{
  "d_mlp": 704,
  "vocab_size": 512,
  "init_std_o": 0.0,
  "optimizer": "muon_variant",
  "batch_tokens": [65536, 131072, 196608]
}
Each number is 128 + 24 x the weight over its row's rms, rounded and kept within 0 to 255. Layers, rows and columns count from 0. Numbers have three digits each. The size before them is the row's rms in percent of the matrix's.

# up: layer 5 MLP up, 704x256, rms 0.15, rows 199-233, columns 128-255
# down: layer 5 MLP down (transposed), 704x256, rms 0.127, rows 199-233, columns 128-255
# gate: layer 5 MLP gate, 704x256, rms 0.148, rows 200-234, columns 128-255
up199 099:118140098115106126140154118116155096103127171098125148175127143185123106119137136143101128165115113127142106112084133138154140105142114095103101104149145127166121120157126170152127112144136163156185097144114139093120166132124134114114083143142127125088134156129150144146120100140153086095143152103147127100151151099128180126115104148077117129162157121149127141136147165115135149121122
down199 103:150165129126153154156124140163086130138102127134138158127133135142132118099112095171127132122174142102068155117142119159106121144097121118115126088131128153094152137136157149141172103136112096130078060136135205118153122138120101115094105127145184114144147119125121116128096122153145124127161137176085132131121109121144088153124148104130137140169121132165121088141109139093135143146144
gate200 104:120105138131162138134138113143124111123129103132152152140087151105141150164152118124127125112093098105139123093114136114136144113116086130102134170162146118116159111098135115111134141108116116149127148102128121151110112142127116124123118106115116106163156153134114126120117102084116093107162133093149076092136106096134115116146168114101108102143163123121157052189126115085097113111115
up200 102:100154111112100191126117158092131115138118154143132173120153172121144098093093114142096118139155144107146108100136161140138119117133115103147142118130123093160115146121111130122124121110141160155122091161109148128146129105088126135097110138144125145158153146144160107125081126052115139141128129096141149114128138111102109122139119160135166139159118115140133133198149150161112151119115
down200 104:147130141120114108089094158155179099102118130107177116138123118127115165129123120101136152138127131149143195096157128084150160138109141148083103130092124142111122173127120166122110095076144131170129105092091140136105140143090132117138106161140104122139129144104117134145092149133143189146123166076107173104141123132124107143141090134166094129145087113131133121131137106130119118107119
gate201 098:120162180176131124142146133143099125074090147117167109154132105157128099109155129124145122135108162113135105114157099161122128131061166103141117119120136114178156123140096167190121127105169142159144116104189151154144104184121122123091136153131159118147120125130098137121136132158122124127155137153156084134134139160137135110160150090136120101115125144147133141148145163138108142134113
up201 100:135118112137125125123096133152142126158120165145124139146138098130147127107090160102124151112100125156113138104092110134111143148151217094158123155125127156138141141062100108141125127118151122112162142107114129147158146100121167083095108139194110135138135113124105149171094120133111138163114048181128102142127138105106109127117131135135122144154159133131112110117115180102107143123134
down201 103:124107115129142112181107101115150102112153096126144129129104144069143123154139133080126150108105134130144146191118132127098133136116091121110159127130122153150097146105162157142106116124146159108111081107159170116141089139170162130154101121130138131137171130126135123117128165101138133143156143182123106119098175127124099112134128134152121109156103119146168123119130140149126132125156
gate202 102:140129070116135183162117129143131119078105144119196155101169117153102093112098131114109090169122108108136120151112161134108136136114120149124121122158141118145150149129150136115116095130138132112102176099121109135103148095147133153120112129102133114148119133136182119126156113103142153106132142111142097157148112138123140181144149129173172139134180097157139126109142127100098095088145
up202 101:110179140106136162107090167130116164143136101158184112128131154137114144140103146172129150159154153095111152148107112107099134106132129150116136102106122152118077148145138158152134108165167122128134126108120112160145141135101172176113128137147122166145113125088134106132116115118125134127133110148135104135097153136151092117099122096066117126138137157106130112160085121078085051137108
down202 104:135125068112139081126117149095141147121060134126112141105159117112134139117159132156132095160100136139156118106118192153136121127093136150130105134147136138112143109097121097175164100104117129105109189099095120133106149135166105116149141146113151130117101152122143131122138108115126145147107112147127142164160114092108178157112121113095126122152085161138138139128144154117083104130083
gate203 094:114122116156148129078128113111117150109121132129115093113094141131164091144105110121166140148167111137097146146139135119135111099119084116099173111141154131120138124132104135130124188172175170104115152114116157128097139108113121169133178087151097108129104123130185083132132144123107116151131148114143160113148101147154130162106078115112121134158065127139108113103133133105121158070156
up203 098:121093091108084180147121148092140141165142136146101156144151172148147102140101088116102153085146165143095125125154147141147141118125129087148114130109139141099137154137145119145104096125123109140085099102113111110148152138125148120182107147114162106093085157138140186136124116151143176184139142148124120141125124103158122169111123092143129080129116131084164156144096130111098149126097
down203 099:147148099138093120121078125104138180103140174146146147106128130120163090137173108136118121152148139150132134084126158122161109141101105169135092134156217123152083096104102121159157162136137159120142149141129135080125106132081104131107149107101096122120129143120128065156167147149130111118109125124103168121131128124142115135130081114120138127128143132113154147155108108133120131071107
gate204 099:129126153163114098064114142112137161133173118114145141122110116134129090104121131152146119125142139158103136148136138117091162104092156139158131122123162152120122151108153098112138140134090125107125114091131160085130107121110121097089188088161154100104108133171134141091128151151148113160093145141123138118145106113123133131114164084144128117090083144106059117102147148162102114108194
up204 092:117126082116131095141105118170075123165103149134109104143100144107110135116159156125085141141105154111125093092155119083168143168121140138135119107163111100132098117113114136100147161103124134113106157140131112113104153111101121081167160105120138113133145096132130157096137137104125163114132145105101099124109136133121133134080128122134134145142123096151099158112188105165128114115116
down204 097:116144155132111113148122081089153134108125137111151164128092091145142104082179119177155176135136124141105158137152106108109114068158139135130146124095154121130124174109154131166110090126126120076145107098127141174159088112106105147116144109150105088111103140137142124152115157187127112150136130137138102166154154116103112118129165151120132115090120179157114125151173153107112131120158
gate205 099:117131090143113145088107136175137134119146142112127157143104156158117174110164125108151109107115111112108141127128140115154106106124155130110098130179104120100139108099094112160125155126136133108117117123111133124137158094099144143115090138112082115135167153116082111136151114143105140129117132114150175122105117149153154124096124108113158111117135119163159063146140103124180115139160
up205 101:136121108123108125113122134101176161106121122166170109115103089123111079162118096136147159123155146150096132141197093117095146118120145131132138151125126120135082125140176118135137097115119169126139122110121126113127122157105109093114089145122102115111123140115143129146181143070150103198127135126120135115129142110140111125141123104169100114083160126087107149103187107117104133145125
down205 096:128152122142134146157128126118114135093116173115123159083142176090140138096130140151160112148140111078123132171112199102124131133133176134135136088164095138129118127140069081142136173113139142109134151141132113131132133136155135162142168104128109088105150092086066163142122153113049151138152152164116145113085118165139154120117163093108117139132148128117141142128136121107149114150138
gate206 102:152174116105130108099146155102154178082143124099095134156076120139123099103122139125161137082151130135157168144100126107189144126136118127118112140139144157140125138108130165137100157129147120114149089130126146118166093112119148117140134123147138154096114160168102139145144142098132137101182140113132119082111147125125138110143133109133136080119112139160115108172137130102147129133126
up206 100:116139136126155136164134132147097135107132105098139117167160138127145137126139131094148119135141117116111107118129163136139128124108142159164144139099146119161071081122093080136132127142134161142110097123107111110121101114132110180136162147162109175128116102125099115123177172121175164116166144125110156134143110128118109107077126126103156074104170145177110147144118110135115128098148
down206 104:093165153098092119147147140149151121098116120157146112093162155158105153105094105131126107123139083134132136123148125140115128111148065096111169134143098097127123128132153140119116135125135102137083125159119125168088161152152152161167136118101137122130130130126146135116128114169140107154134155107156138131145174118120099135140096126165113128145156122113123142144140139165148135173117
gate207 102:134117062120086113118127114105136144161105132114099128124120102140074196156106158131112122172150161140157147105132104134156135124126113115119153101138110114145162137125122132101109147084151127155145120136118164097092127145129126115120135134080138109144135132158104156173109143142133133103104112129106130165132118156128120152111117113110146171126115139145152133135104098101130133151164
up207 098:145140120134166116161103140120149098141123144138138140132153129158109110132132110110108134112146131125120110095149122121171138160164082112121101135153139114178130112159138119128139138157162094170161140085091150165138122164123109143095115137131147116103134109095136181089097149109144138077116149130152164142129141130111119126111061119120159161120151149120159130108139123122140140141100
down207 096:094157156172094121130129121112167099115115128131199098147173106086121132162110067135138146084114113152100183138163125105097121134150109144165153112110141167147154139104139112127152133113133106135114128139138136128125146137131079123152114200139124158140152118129102160156134134128103116146143181102104129141113109133143160117136104129121118112156123145117123127158166143127103122146141
gate208 097:124166102111128141164150114079153108155133147153095118127141098140135159117149096097159131115190126127154159121143128204136136097115110104138151114145091126131124124141172131125151119145145136126094130117117129126124102101113138148142105160155134142133111116126156134110109177098112116125137088116094144120113131134090108143100123117097133098124114129115115114100130113152113139194106
up208 095:120125104066177116139097116124093162123129131128108130136133107134124115153145108145114137115105144097142117114177144139116155113136100156151142168138166073121107118122130161115122135156153159094136130121126135166107138107114140132133152088118160132177102134101118150103141150090141145113120128140134115129177101107141123103096097109114111071162096115098112111118074143139134107144128
down208 099:110104116178134179135100095114085130174095140133118105118114133106092150116107140153144071137167104143126064146131157147151113110094126091108116122100113140130131140097120122159142097140150101081098134122162141113122150056124146104156109166112120135144136135123096167122141115124115120102093123099117127125147172123105125118064116140125136075135093140096120158094133161122121137165121
gate209 111:102152128139117138168110058136148143128124166115188124096073134148165111171161105130138129145122121118120126179176099158120085139132148105138076141130125140104137117110102107140113113156118144163147107124121146076121163131123117105134123137140123142118110136099104105128127100134106095104104151125170121093142157121131117095107122132156144156109135149124120098161139196151143106133129
up209 105:134088092078156124159172157146064108135169163125149136118125151125130130101056129158133126132164152152127109089086138094103133120136118148141121103097159128125099106162142142162128105161133142146150146153104108149137113126141146148163161138130132126157143155118128079171141096114116105143129166116180165125116131096149104149111122158108103123156106146173148115142127105142101110113144
down209 102:127108129108100177122154151110157149125107142121094111152143121158082128165149125145094094191099163132114155143102123104155143096134149106155150138097149120077116120143106127136154152109090139129130152202133123135100144181114138096149103113121098181148127145126094137113172158124109091145138128094108159149121092128094088168130130113129138106123151157167097154101127146168129155108106
gate210 099:127126155090107107134110113167132141133135169140160078121078156144125123107126069133115131137113141119090106118120144118146134128169128126113122111078146139132135146155111151120151154127124088097155131156112157119115089119123156157077141156120146134156081124142166162150124136161109148142136088119116132133160161105106114087135132190038151160128153132171182115128128132108169114129150
up210 101:100140102084096062122145090127124129125104134105107106131126172122118137116139098153121086106073099148121150114134128111171163088131113103119127145120135121153190143113134175125178168098134141144135106149110177147154146114150168132111132117135146160113078115141135129139164139143126159157134107081105136126104151123147108099153101127076124160131119174114111136101110128113109101106156
down210 096:106094136139101103124144137146134092186110106114118113103135083121160164118137118174131125141081100153115134110126108132137159110101072124114107158136123105120164145123151158106094110082125153124140056139112132116138116105157122073152126141147108114112112115176112086144149119086125104163110129132117091152138122105151109137172137090107115140086110130105097148142117073120137102102100
gate211 098:091113103104161111157156133142134125109137135100158114123099120175141121097178165132134134114151122114120134111111071148137154118105164109116128177145144095111134112129080139131160152112139167146127147109118104080111115137107111180150121112136133109118102109118105149141145112129092097114131113129136185141126136118116132172191100105152175150110147131072135128137142128151134157115099
up211 096:095117165132143114111124140094095104146117134130169085116149157117141096110128162092152144109118115135162105131110129118130155127079155108077124139129147128143120143164101165119139098102098174156118139143112181095128163158119155137152109140098095131108137132126181131154114141119118139087146093178101119123148141134133182126111126150122094134120134130116103068131147132135122127126109
down211 096:154162112156157152094145191138123126118146120124112124123149124102146148104105106106131127127123087142065145123160120162113122106103136090113102095153123177119159069107157091110145112090126126093116148142173123174107149115112194103135152111106121101139136137150106123125138161135111099132132095089100089089164192146078151145116165121156135137120144109130145136163103151158136139115127
gate212 103:112175166158129115118128149184111119109142108177143085111137124159082121143126106104113123090173144152164111110128115095176138121104123127133120133092159122136122147101125143142136120156115138116135186177110125130126159098137148122135120132122115096134103115122177150138143091081110139153167138125114152080122123119135096143129090134114119130140137192118120148126154156113099106116149
up212 105:087061112150132123126112199100179157106092141112159180112185115143128106098147141100141117146140118106148151132120091157092143087138119113128159127105150118129146134117107128082138113139125149112146117121135132123122126154122132146136060143097167217072110140148176115154120124137153088115175143149132128144114133113096132093099113098136109122153151102110152107121129106143099141159140
down212 105:117111133070102164159158073164120091135128076116082130049122142144164190120149178140143173126151190122153150098134150140178108117116096109135109127127123168128074131129104095161129114136133165106153140117107094109132150099110115129120165137172165083109154117105153115096139156121125113111158136137098110132156087161128141088098113159134143083116117144150134121140144119110132126109135
gate213 101:103122127125156115108121145108143139107127150122108121116099124112149126178151092140160085104110137085119087108099124129153159162152105149083141148123157076143159136159117158142147144164166129097105107155091121108121138130107094119162123107132146151111121134124098154109126151119105177143153141098148143149151168133124158137172161169086142110124124104120122162118080111122143116138114
up213 105:154099134123140129110124145181117138107160116120111118109150105123134148127120114144138134145131120114180111120141138096174132156111149162134105151136119099122140160103155133148174096133164151102124067157106113125087166098120145126104111136091119120116126117109182138157123120073090174142120158065098129134144134135129124158164189170120188130125149127125105144139115116150175110140144
down213 099:134119173138121173107129144135154133099149104108121148130144135161115118126138136120115187127138151130125130149111114130109136060141146138127085137126096134152108072117147128104125061089122161104118090138130124153140148112122136130114115117166088091102143163142071165138065123150145076086091107141104139066116156109142111115113140111185149112157131175155144095115172149161143127145148
gate214 106:178133126097094107094156109123121150154160182115098085123144144159113107101097136142134171134131160108127138105084083142126143134145102106135114133152152106130129145134149120138148155097117099182102195098128145129100120132140139119122114116125155133106163157080108128136132105113103092110116084138092092137134131158139137134151145113054150099148110127107138150118137135099156105131102
up214 104:130186159123111178129104085138141142093160098093151139182158128137117100119118167107133129088155128144125132087115093141151151169139113129132113153164085142112114152134134127139156137115118111117167122108111145143122140117148146150154170100090130122126179158063140165148104044098119139124097115065130110107089140138131134156129108147090137132112097148122113091134138140138146165117129
down214 100:091140135108135113161118174108137147145130129146119187143088093118090089139091108137141129110109148130118126148101157105123132127110141125166128121108121174141150123162141119144111070177146171157174102111157116156113130123118099130138156088115144130158152118147130135105143127110141102154102158134103134114146151098093139135136133100186092124109110095130152150114088132116165110139132
gate215 095:115164164123137144120157129132132111105122120136127125098110107162142108135167094164146106196091148142138066130174134156187162124139098122095131151148129125141080145143140134120124154111153117110073114177118089180160117140141147121128107118130123111123140082089124151122164108098137155116106110144102111127081131136111144104138173123156143129129128131129077134156104099110173128137144
up215 096:131130120120133137083195154144152169106158098135135145102118149166150138140146089133100117125153088130142100134097115155141158120116147109091159155106126178062126112104123136134133134102137136137149109131132133118141091120116159163137083145139100090135132098135139138154136144107152083083145126145155139130148085106134094076114138127142086176136143138177113122132135152138162111087156
down215 094:104150133122108119168097136106125111115128159127107109130170093078108104095086109188140121180121151117113155142115129100124107063156115137100130146150134077137076119144133147091109120155122123098135141157150127158161143108145104151125062106117153174138119089175096109107116146123141141128116149102088141161139100087114103122176117106128129120136136135118090153107151108131137142129144
gate216 099:109147104192179153164132121100130107118132137171169126128103147088163125134102136116096122144093131144108162105139132196162156103124106125121129138150129145131103123144150157141102173129108155130117152129129120135141134128162166143121158136138137088109141132139119161154080134164140152158123086173088082149096131107142136063150154146120131097108150106137094078142133154144131146152113
up216 099:132135144157102159146080123167134114141110138155137100149146125122093158152159136138161127118155107179176128112127169171104114162145088111100152122066097092149099114129141162117146124132115124089153150092111147110102084155148150115115151126127080144117127077124170150157107119129189158114071138148109129157087125123124112127098126176107159126088130133156141115116180115146104101140105
down216 098:156120155083097098093165157107147154110081150119140110103131112143130110136166131175171136166140156111159093108106100090159192135147159086107106141132176147130174115137103079092099144152175079147139097132134107102156187113127126123143109133108127128163140166130115138129123109107135123103125133116115164133140115107112130098120144123155128119140135128122179123119144118134159110104135
gate217 097:099166070096099145111119129072129098090140126116127112140177148078153158138082131130123131136114093127122124131094110143142129109125105133109085118150163142130132109161097101142123140117125123143120105124124125146135123114160124183087160117134163110132135143193105138157099144134088123112111145155118113112104146134135120106122168135125104156102114105128100175121169142133152122105151
up217 099:139152101118120138141130140145105123141153131163149074105166148124140131133133116135122153097151159103106194085160088132145118105097122121149113087147153112132131142128119151158141121117115127143158142128132096127110079136131126202113089135132112139136149161115115099124109116112102104138109140117149110149096153134144126153156132118058126092104132095111157109111144117088140130160114
down217 099:130180149121111152146126160112122127168143115140113115098163126100121159090100071117159139166137108124129134083108118092135099091140163098139124137122116122080077100136132163150159133144149113148085150099121119089096154166074132107126106145170128098132105102096141146135124115133087141120164163103101133125102162127140101118127111080133075126085155123169077154164127137143140079122170
gate218 100:116141148166153122145117048106136117127118162111144123164142135150109152127138108100122110101151120126136115129170191148157176118124114139132174090109118114201088131096127114155111111137153130113127175130149095079139163168087174148123133131127132107133170131117146137133147070135162128120106112162062111156170128110130084121111118135136165130118117148150144104155115136111131150107115
up218 098:190135125154170132125131112102162098114101099120153128143128082138133100118093117116159127129083092140120138159130178113133101099134117101104132121124164122161118116124140158151135101157142137108076130115151091132133161148194116148126118133116139152101130107132123154123167105112141138144119182166114125142125138127092128138132123111139126133100128111094107159146151161090101094113134
down218 096:105129163131090115141127146143158158140125108133147121113108142122110129085117152163107146095106127138131153102104116127128135155173127117119105181148107120116138145148142156115169145122156115115177108130123129135107110120119134097112133122100074127114102151091146147141108129115091103113148100119122166087150141116140156106142129100150089176133119135109129145145173124095136132137083
gate219 093:095083106088147124181071109171154096140147133127090097093078113097174155138146147109135163120135105126123130160128163111172105165157133107126110108111134122138085139127111117116166108102140143119129127107128122101104122157157142137080106165089153110124103072138113124102129127148135144130132115106162157113128126169106126142159099122128130112131097149064120134113087104152119147124110
up219 095:124130126108114110135140088116123074117113143122133156108111116151201086097117123109128130141158086086114116147111117144125093105157119141109143134152149114158136151127159176179146164126121179140140125098119129129162086121142136112138115154145108120135190118119111181157139168149141156153129094147119124141162123134093103128130122141135162112129130132126104129090096124158127102073164
down219 102:128157132137105163112183137068096130184113154122130143105125134154111124154166096119091075127128162104149104101122146100108148145108106160154147120109165168099110158141107123126138135120132119107131148159106115130137132109113118114167113125126137193121084141144135144134137110141141067111085157151114129097100122136129121112131096104143195101102135130146150114144136175116137109126123
gate220 104:147108122076168142088118090120074133128130133127065098122124161180104154088130134141122107157114077121092088095127138127170128171137149059120123101103161110132157086111124174125132115135146111127089126094127150144138115151147107121176098110146096126121146149117144130132107123184150118113120071118108158136123140138095134147134100100134140125146122113105080141182117137090150153118108
up220 098:122129124132138157126115097134130112113119139125149148139126071125170060171085147154115114104089136122132129083088125132131103132132102123147106130131125124120118146103148102091109098114160135154146169126146139149144116121135120128138139098142136108155122118153088136135126137148079131177134096108127144129092127117142151108122095149114111110135104082140136086136096095129140131131119
down220 099:120154117118170112112120171109142108082127116154104114120109177130091156128085135090122120143178127126169127144122111103085162139153135128138136118121164140117080146144092085158139159088128138164102100150138113065131129127158143128135180108159113110161138138110148102122123101144167146150159124087140108121114185148104120115153116122145140153164134129121112131113163126157132157127157
gate221 097:122127141165153136121118140146094126112140108131175090163074140143135103112153115128114116140103111125131140146134089141153113134121149130130110101128150161154169105091156130119098121109099088168108151107122169129106131146129119125149104079158102103147098153114121068138179139129113120150135141121120092129087120132152149121098121120126107149183118160149105120161145115108127125097160
up221 090:137103073108164098123125151122123102115090141150128146130121119177148150126124119153104170096143104126118114189108155134194179157135130083118159101126150129134152126161135122131104126142149137119150153115126135116132132152111107138128088140100145112140154106150126110127106149109116091116160152088146133107132102146128114152126119107114177176174123126125172119132118146120160121118094
down221 097:121150147084102139150179112091107175139127102119140105086148109125091102134060132138154114141163136146145140121128150115082106096118147148148148125110106075130094139104135144102146150115108131087136129137106111123134152102150151113143163147143126150133101166127128156122141107134128151136156087133121137174102184123126137119075138121086100079115123131101115111163120137132117114110117
gate222 097:103095110110158154134146130094141132119156166163134103165110114136145109147147125096187137160181130161118128143130088118128091106152154111147086121146127108121114121165126117142128127116106134147106134159115134092154127163165160112162145108077135118158156131106118180124132106067143175162155180121110125112124151133097124108161141137172108122124127115096157123107117111083160121124147
up222 098:149139116096129128096134138118123147118144148133152150113138140164123141090095111133139140143100162181121157135126111153112082116177089140127124080147137101130123142111097109132147170098141119130149091161165112117114127147148103130098125120120172122081131118118121166115136105136091147125106117164185082112177139095135086139107160118133134085121117121106096182099161138152160100139105
down222 103:132128089143124122115123167148113123135142153136109133131144104098189169183132140140153097138165164205137127121131141136176110153167140115145119107101114157097174123118117079116101127123123116145155123165148127128135127140178140095154128111079146177115109189161105126126145112104145082110130155124170108151070153134099150128129139135131116088145123110159153107106130118087150160098122
gate223 107:129112136145143153076158094125102147108093099150140140112123093126173092142136115102144104160138158091147076112164127069155111118170106143103078169111161138130149094110122144121171119125139129134096116105128140082087139138090106123129127147114129148117110088102134133157172115128156137123132126148103168136104111162123145132105117126099122121111126138102098120118141167106172080127113
up223 107:145172140113108094120127140113127143124115167130097142123125150111166100098164160182156119176097161120129107146123114157091143145129144150130131130149147120123095104126115154163087129133173138082125154107115108132164111098143117158136127159141132138139141094119159140115105121094153145101068162087113114111124122136140118121188138069167155124097154134121141132138137139081101145118075
down223 102:083121095132146119141151143147143141147132111123179112110137130107091140143131110094100142128153072098161137115139100108092150128086122118126131132105118104129119058147096160122133124090135128143083131099147159141099146122163151136104136148163156104106103128115144172118107133146122054174154110168119186111134177127103167213166081128138112143176118166190117133127165119119124141158127
gate224 096:119117150140121087123141101115135145121137132150162137121112125134163149133167109144117139133138110107119130142126115142149076136152149121132121150173138125124104126111149128109076154126156163125130137131087105168129159113138125131149141139099100124156028089111148092117135107122122124148136171095134147160082129176130108115129135136176158148118148125132123148119170144121140082159160
up224 100:116112074101159172146193130139109136186108087124120116132122145150134116079114149133114097137119156146137137091100156132146142077110166127125150139125115150128135093180157153113134106131131107090097112123095143163113135123156112144154153119107119111093143141122125119115096144131183144118134113136118157077143112120164158112135145163094129170142130143125171147080147125180093154101120
down224 098:107128145123107114114147180139072133114132162111146102145113120123103139099104104142128124148127121126139149113096099153130143121120164141143154100129146171119122133158128170135110187154139152142098139134184113119153082085124132140110103141148179122153136145164114121098097167101095128107132144139146130138155176106146136145169133134148147073124122163104116151114102099151127108144145
gate225 100:112133143115132169145082110151078164120132113122107140154135163108125110097102180089111156119128133152157185130160132111126064097085148153101145112134127136108157167123138160120066128122142164103097136087110133110084137100141111101148128162132176139101111153132132147124133113121103110142095147130112146111153157147107119123127182174134094125105130139134117121110109138109165157174146
up225 098:068121134132120085135109096142143117105141149123107086123133175094139125121136122119103131147143124099130136096132113089161113128154140114109159125132153081140150152115164133106124140113133105121121133125146143136120158135131124120120138154141055103089143155137130100111147120097123159169122124119130138181140154132145145117092142126165135132167168124087159136135168124140135149142094
down225 096:117146102105069135122165137114073131135128106156118155139134118109153096167094120113109129149137149159149082147128135104116108116098124165139093121154155076123155145158140168104079123137111167119136130136157140125130098136170133098122129138125083170156117053121134123121101191149134175112127165090141124153125109109141100148096107104097099129139132166143119135160120109119149129121122
gate226 094:131134124126144121120123126167175147150166103107102166091126112090119153127133089111145130091101105176120140123151171094119126120040097134127096134132141158140143079143137127174111140108103128119130121143121134133161135131102117109083118135125128110168137123138174094085137088106143139091169143072129108115135131132115081122108124125126142088117132119136121140140109121146113169106156
up226 092:110089111122126161145113142112096102144090137153122149107141121145091109167134116117087078155159112141128120145149110160104148150071143129110114130137095071126085101146123153120158143165083133127133098125143057141154169150146144122109150168114120089133100142104142096154146185144107141128150128166131133135128145133151117097112093098128078143129128137102123118149121075134129136154115
down226 095:158164123120110141077119167132164181086136143153141102157134165106133153115103125170163121094077127111153124123133140111137114115137127151127113152158138134131146153108131156153115110106114128116099168119136154127104113109095110146164140117184125152141165172168147183102142131108163111144102136143142120089097140167104146122148159112147128168064099101130106104151118162135131095133108
gate227 102:146143130140159134134096139114136053118171119153137134172134165098099102117134100117095158103079113149112155130138128125147155142098141146128144120108110149112154149116115127114105162157080117155162118137163136136127139130118116121144072151083125093130125149122099136100190096138114128115140147113102123121106106124167129114105130115137154126134148127157153121159132155068144125125151
up227 103:088092128093126098086133105162116106148123138119125127159109204124115136179143152155124139159130108101094128089118142154139103103139125125095140147154138131174161140137145135108118142142131118117113184086115120133150128164150164110103128096178132170129118085144146130153132137090181160165171109155180108122145123108125155140088148065077106128111099117070090121163164122120112122128110
down227 101:121161186112155132159083138131121149120177098105104126123139131097108119159113082126118113112110143170122095152131148069142165151138145103120156126107146139109138117167121106134148152154148117152155124164139178095158144139124143166078096152116121108186163145120131142097153108099094115154147134149173140119155093181126128107107176145103080158138130159156146130118077166092139137156168
gate228 098:117166108121133116143123140148107146150073108132153127174129129116120098140152142121116137096141132148141143162141123117142127109116100107116147140125119108144144155116145080115105142098110141150117149136107095116107112128123128112159136104162136091155118103109116129141138079122112140126126134135132117123127117147136136145146120147116150124110140137120122155180128184119114089089172
up228 096:168115098076098119106156094132161165118142107147111092121126126142121146090156140121133118115143144161138174165153137112115158146135102143075079138115107110136126156076142132092113152137185139124140094143105120145131129121148129101138119133136121130082163144095129100148142101123136115151124149162112148140153117118129148117086100131147135093138080110132133092190143168084107165145160
down228 096:117116111110146100107129142103156112113134086124055115092129096137121120161121149133138131123158147133118112111106145143113127113082137107146171105128129113104153172129136070127123106151110150101140120136097113153111109123127136136134153076119161115119120170092109128076157111122132135157135151127118095101134117087092151151153147164138141192112167159133110164117131122129116105158070
gate229 106:122118128170135126124110099154123146121123123126138153136119158130077155126135120129151117136145142097117129152165122119105101129145110096117108117131107153186112097083126113125100103149095160112155118103113126108108100175135115141135140115149118140127112135134145161126134169188085154095176130138170114125128126128179108120176167123163177124148080170138133088113128143112139109108123
up229 104:127106154158106129121087188133068131176119150146151144096108127146118128109146162145082138131155142121107142160156083085159163161114128098115144132176160139172125128070105145127061143113163115095114128113152138173124137110148102160144140135135112103121112156130160080130164128116123109141123139142153107081151162137112121096146102125123123118093120105160136123117179138108122158135135
down229 104:095096105106133095102156136118123138162109209144103126114148088129154146148089117128111170100108114173136131135085126094101107069108149156129132108095155102099116143119167109115164099116106138140178087156165124100106150113131128103101098136091140168121124144151104101114109144139106110137072138148142122130096109104092128128094100124111103157102170128143118156115065116095151128142103
gate230 097:142127128100149111152085163100104084124151093083162121164132155063145096157110136115125144132171107130108101121139161150140107113167149156163123193121109137108108148111159160136127124110092152153146136130104122131114146145127141127149147087098145129147116129123132169103101113151141106123135075133172095133154122134121135143091086141108063138150117095137127146129142130132102128118132
up230 103:139137088165121107131113114133167142150121079112118132181107164127142129117130148149134124116142145135142141132144178150106120118135123135167109178148130132108144135140136116132145146141099148085161113104187149103139166103147176111163104108116134154141095125106115202087081146098095135117134141139142131152105116143150120151079167183148102152190146104123101141102148178126105136105169
down230 101:135116116117143138139140136109122135115126146103102135102102094089122124154172165177151112113097127128133119111114149151125098133160143142134180149081134126168117164137125125097082121128111121093150117162156059167104127123071120094130117130114111132124095146141150135116158145127121123099126162078150106124109112128160121084154129096064126126153129166121122112159161092140096141093132
gate231 103:165128117108119125176128117133114109078121144120133144171140140104123164157123122106113134119146140117133102125094188125141090131135126105119129141132088118169111092144105090175137086085179131144125140104143140141102128124091154128127172104102118103122108114120135162099121115119133158110115142185181133095173151111163109103116126147099130100120087107140124108099097164169146130096147
up231 114:087141108093132081125117142130140143146096136167141145101169131120152145122119090116099148124180117131121132110132109136084167170138124123185129133125110096114089157143112158088122117170100130117126116149122100099138121110107115159122113143144143139144113129131111136092137098101116122152103162132094085182153116101105098109113125079144120152150143131146115102114126079099118144152091
down231 107:098095143112139130110131138110127164148114135110108142142176128093149131120163109102116093119131149099132099191136153149174112143163115115135102125114130124088143134174091119126136130096112105084130141110114104095099169117126125110088110123121177149111145129101152161135119104172133135121146135096087140136105089149070106122140143137124119134128138161122148148133125134150129147164157
gate232 096:117140110118114102115105124141097163128129121102121113137113109159125072082126150112140181095130148166154166134108136119105159149160137112093128114135114111135114135142126156145102135130136150132076127133129115085122150173126120151070130128130121100163112147160114138117097186120123171159142125125120123158123105129130169129140120142122128116111100104093124104136111130114130114111138
up232 093:129091095100124201152131111143129138136138150156137151116177163098105130139105126150067129172133139112116121125091137141082128141123153140099139111144120145145107114153118149139146132122104079133136113138094123163105144114093136157166125104142158155125079121051115147086151133136081111129120145121110153140106123107136112125137060129139087145091105119136130099113148134132089130106150
down232 091:129155121122119110139080143162140070135149088094122176187083082157143101112142123077179134097128183114185139116113136163168115137175129120140133134125119112146121109095159122148150092122163139156126124110140153109171143160140138107105155108138108120155173108134125149156099128125114141166103110125124117135119144070147158113124147153111127159097120131124111170108133145098121163127131
gate233 104:109100115107164148078158122103111128132148124122087171142162135160137140116136108141109116120142136124130133135186121158112141105135104159168096126155141141168084137138096155114097153154088149151117139136116093138122126153120122077138110152133069100115148129121115123133115130101171129133132155148106106095147120126084117153139166115146151090096119116151159152136124175081144138134145
up233 104:196156152041117108119126136125101147116096158135125163141118119156120112103113091131127130104142109160092097083126139120175150132123143134158101106103160115128138128140111127151123113109124111148146117130112130103121122152137089116114080130122157133113122133096139132128131132088167149119130170138124106133095138102115140124130143132110118072125158139164134123124084093130149103170149
down233 101:106166113141095132110137122164137090104167096118107128139087127123145152119106071097117162163147153140150138139136114188131106159103101114116147144114123115106165113138142123139154170076140152119114105146153162091170141131141085098147139110141133170128129112127142142112133144116128074133153113111090135161148140169165132143104138126169117104116120135108134119144107140142121130135147
gate234 101:160079095116143180094106172091129119112118142135170147105064090101100162105122157134120128185065151100072113111176132090093175161122112143131111148149124141106150113087079114139129162123125102149101117143155171097117130135104122145153139145122149165126119109133106186132119155110140125099089112155125132118129146126127141137127153154163139128143113130124136159151126149145165108100096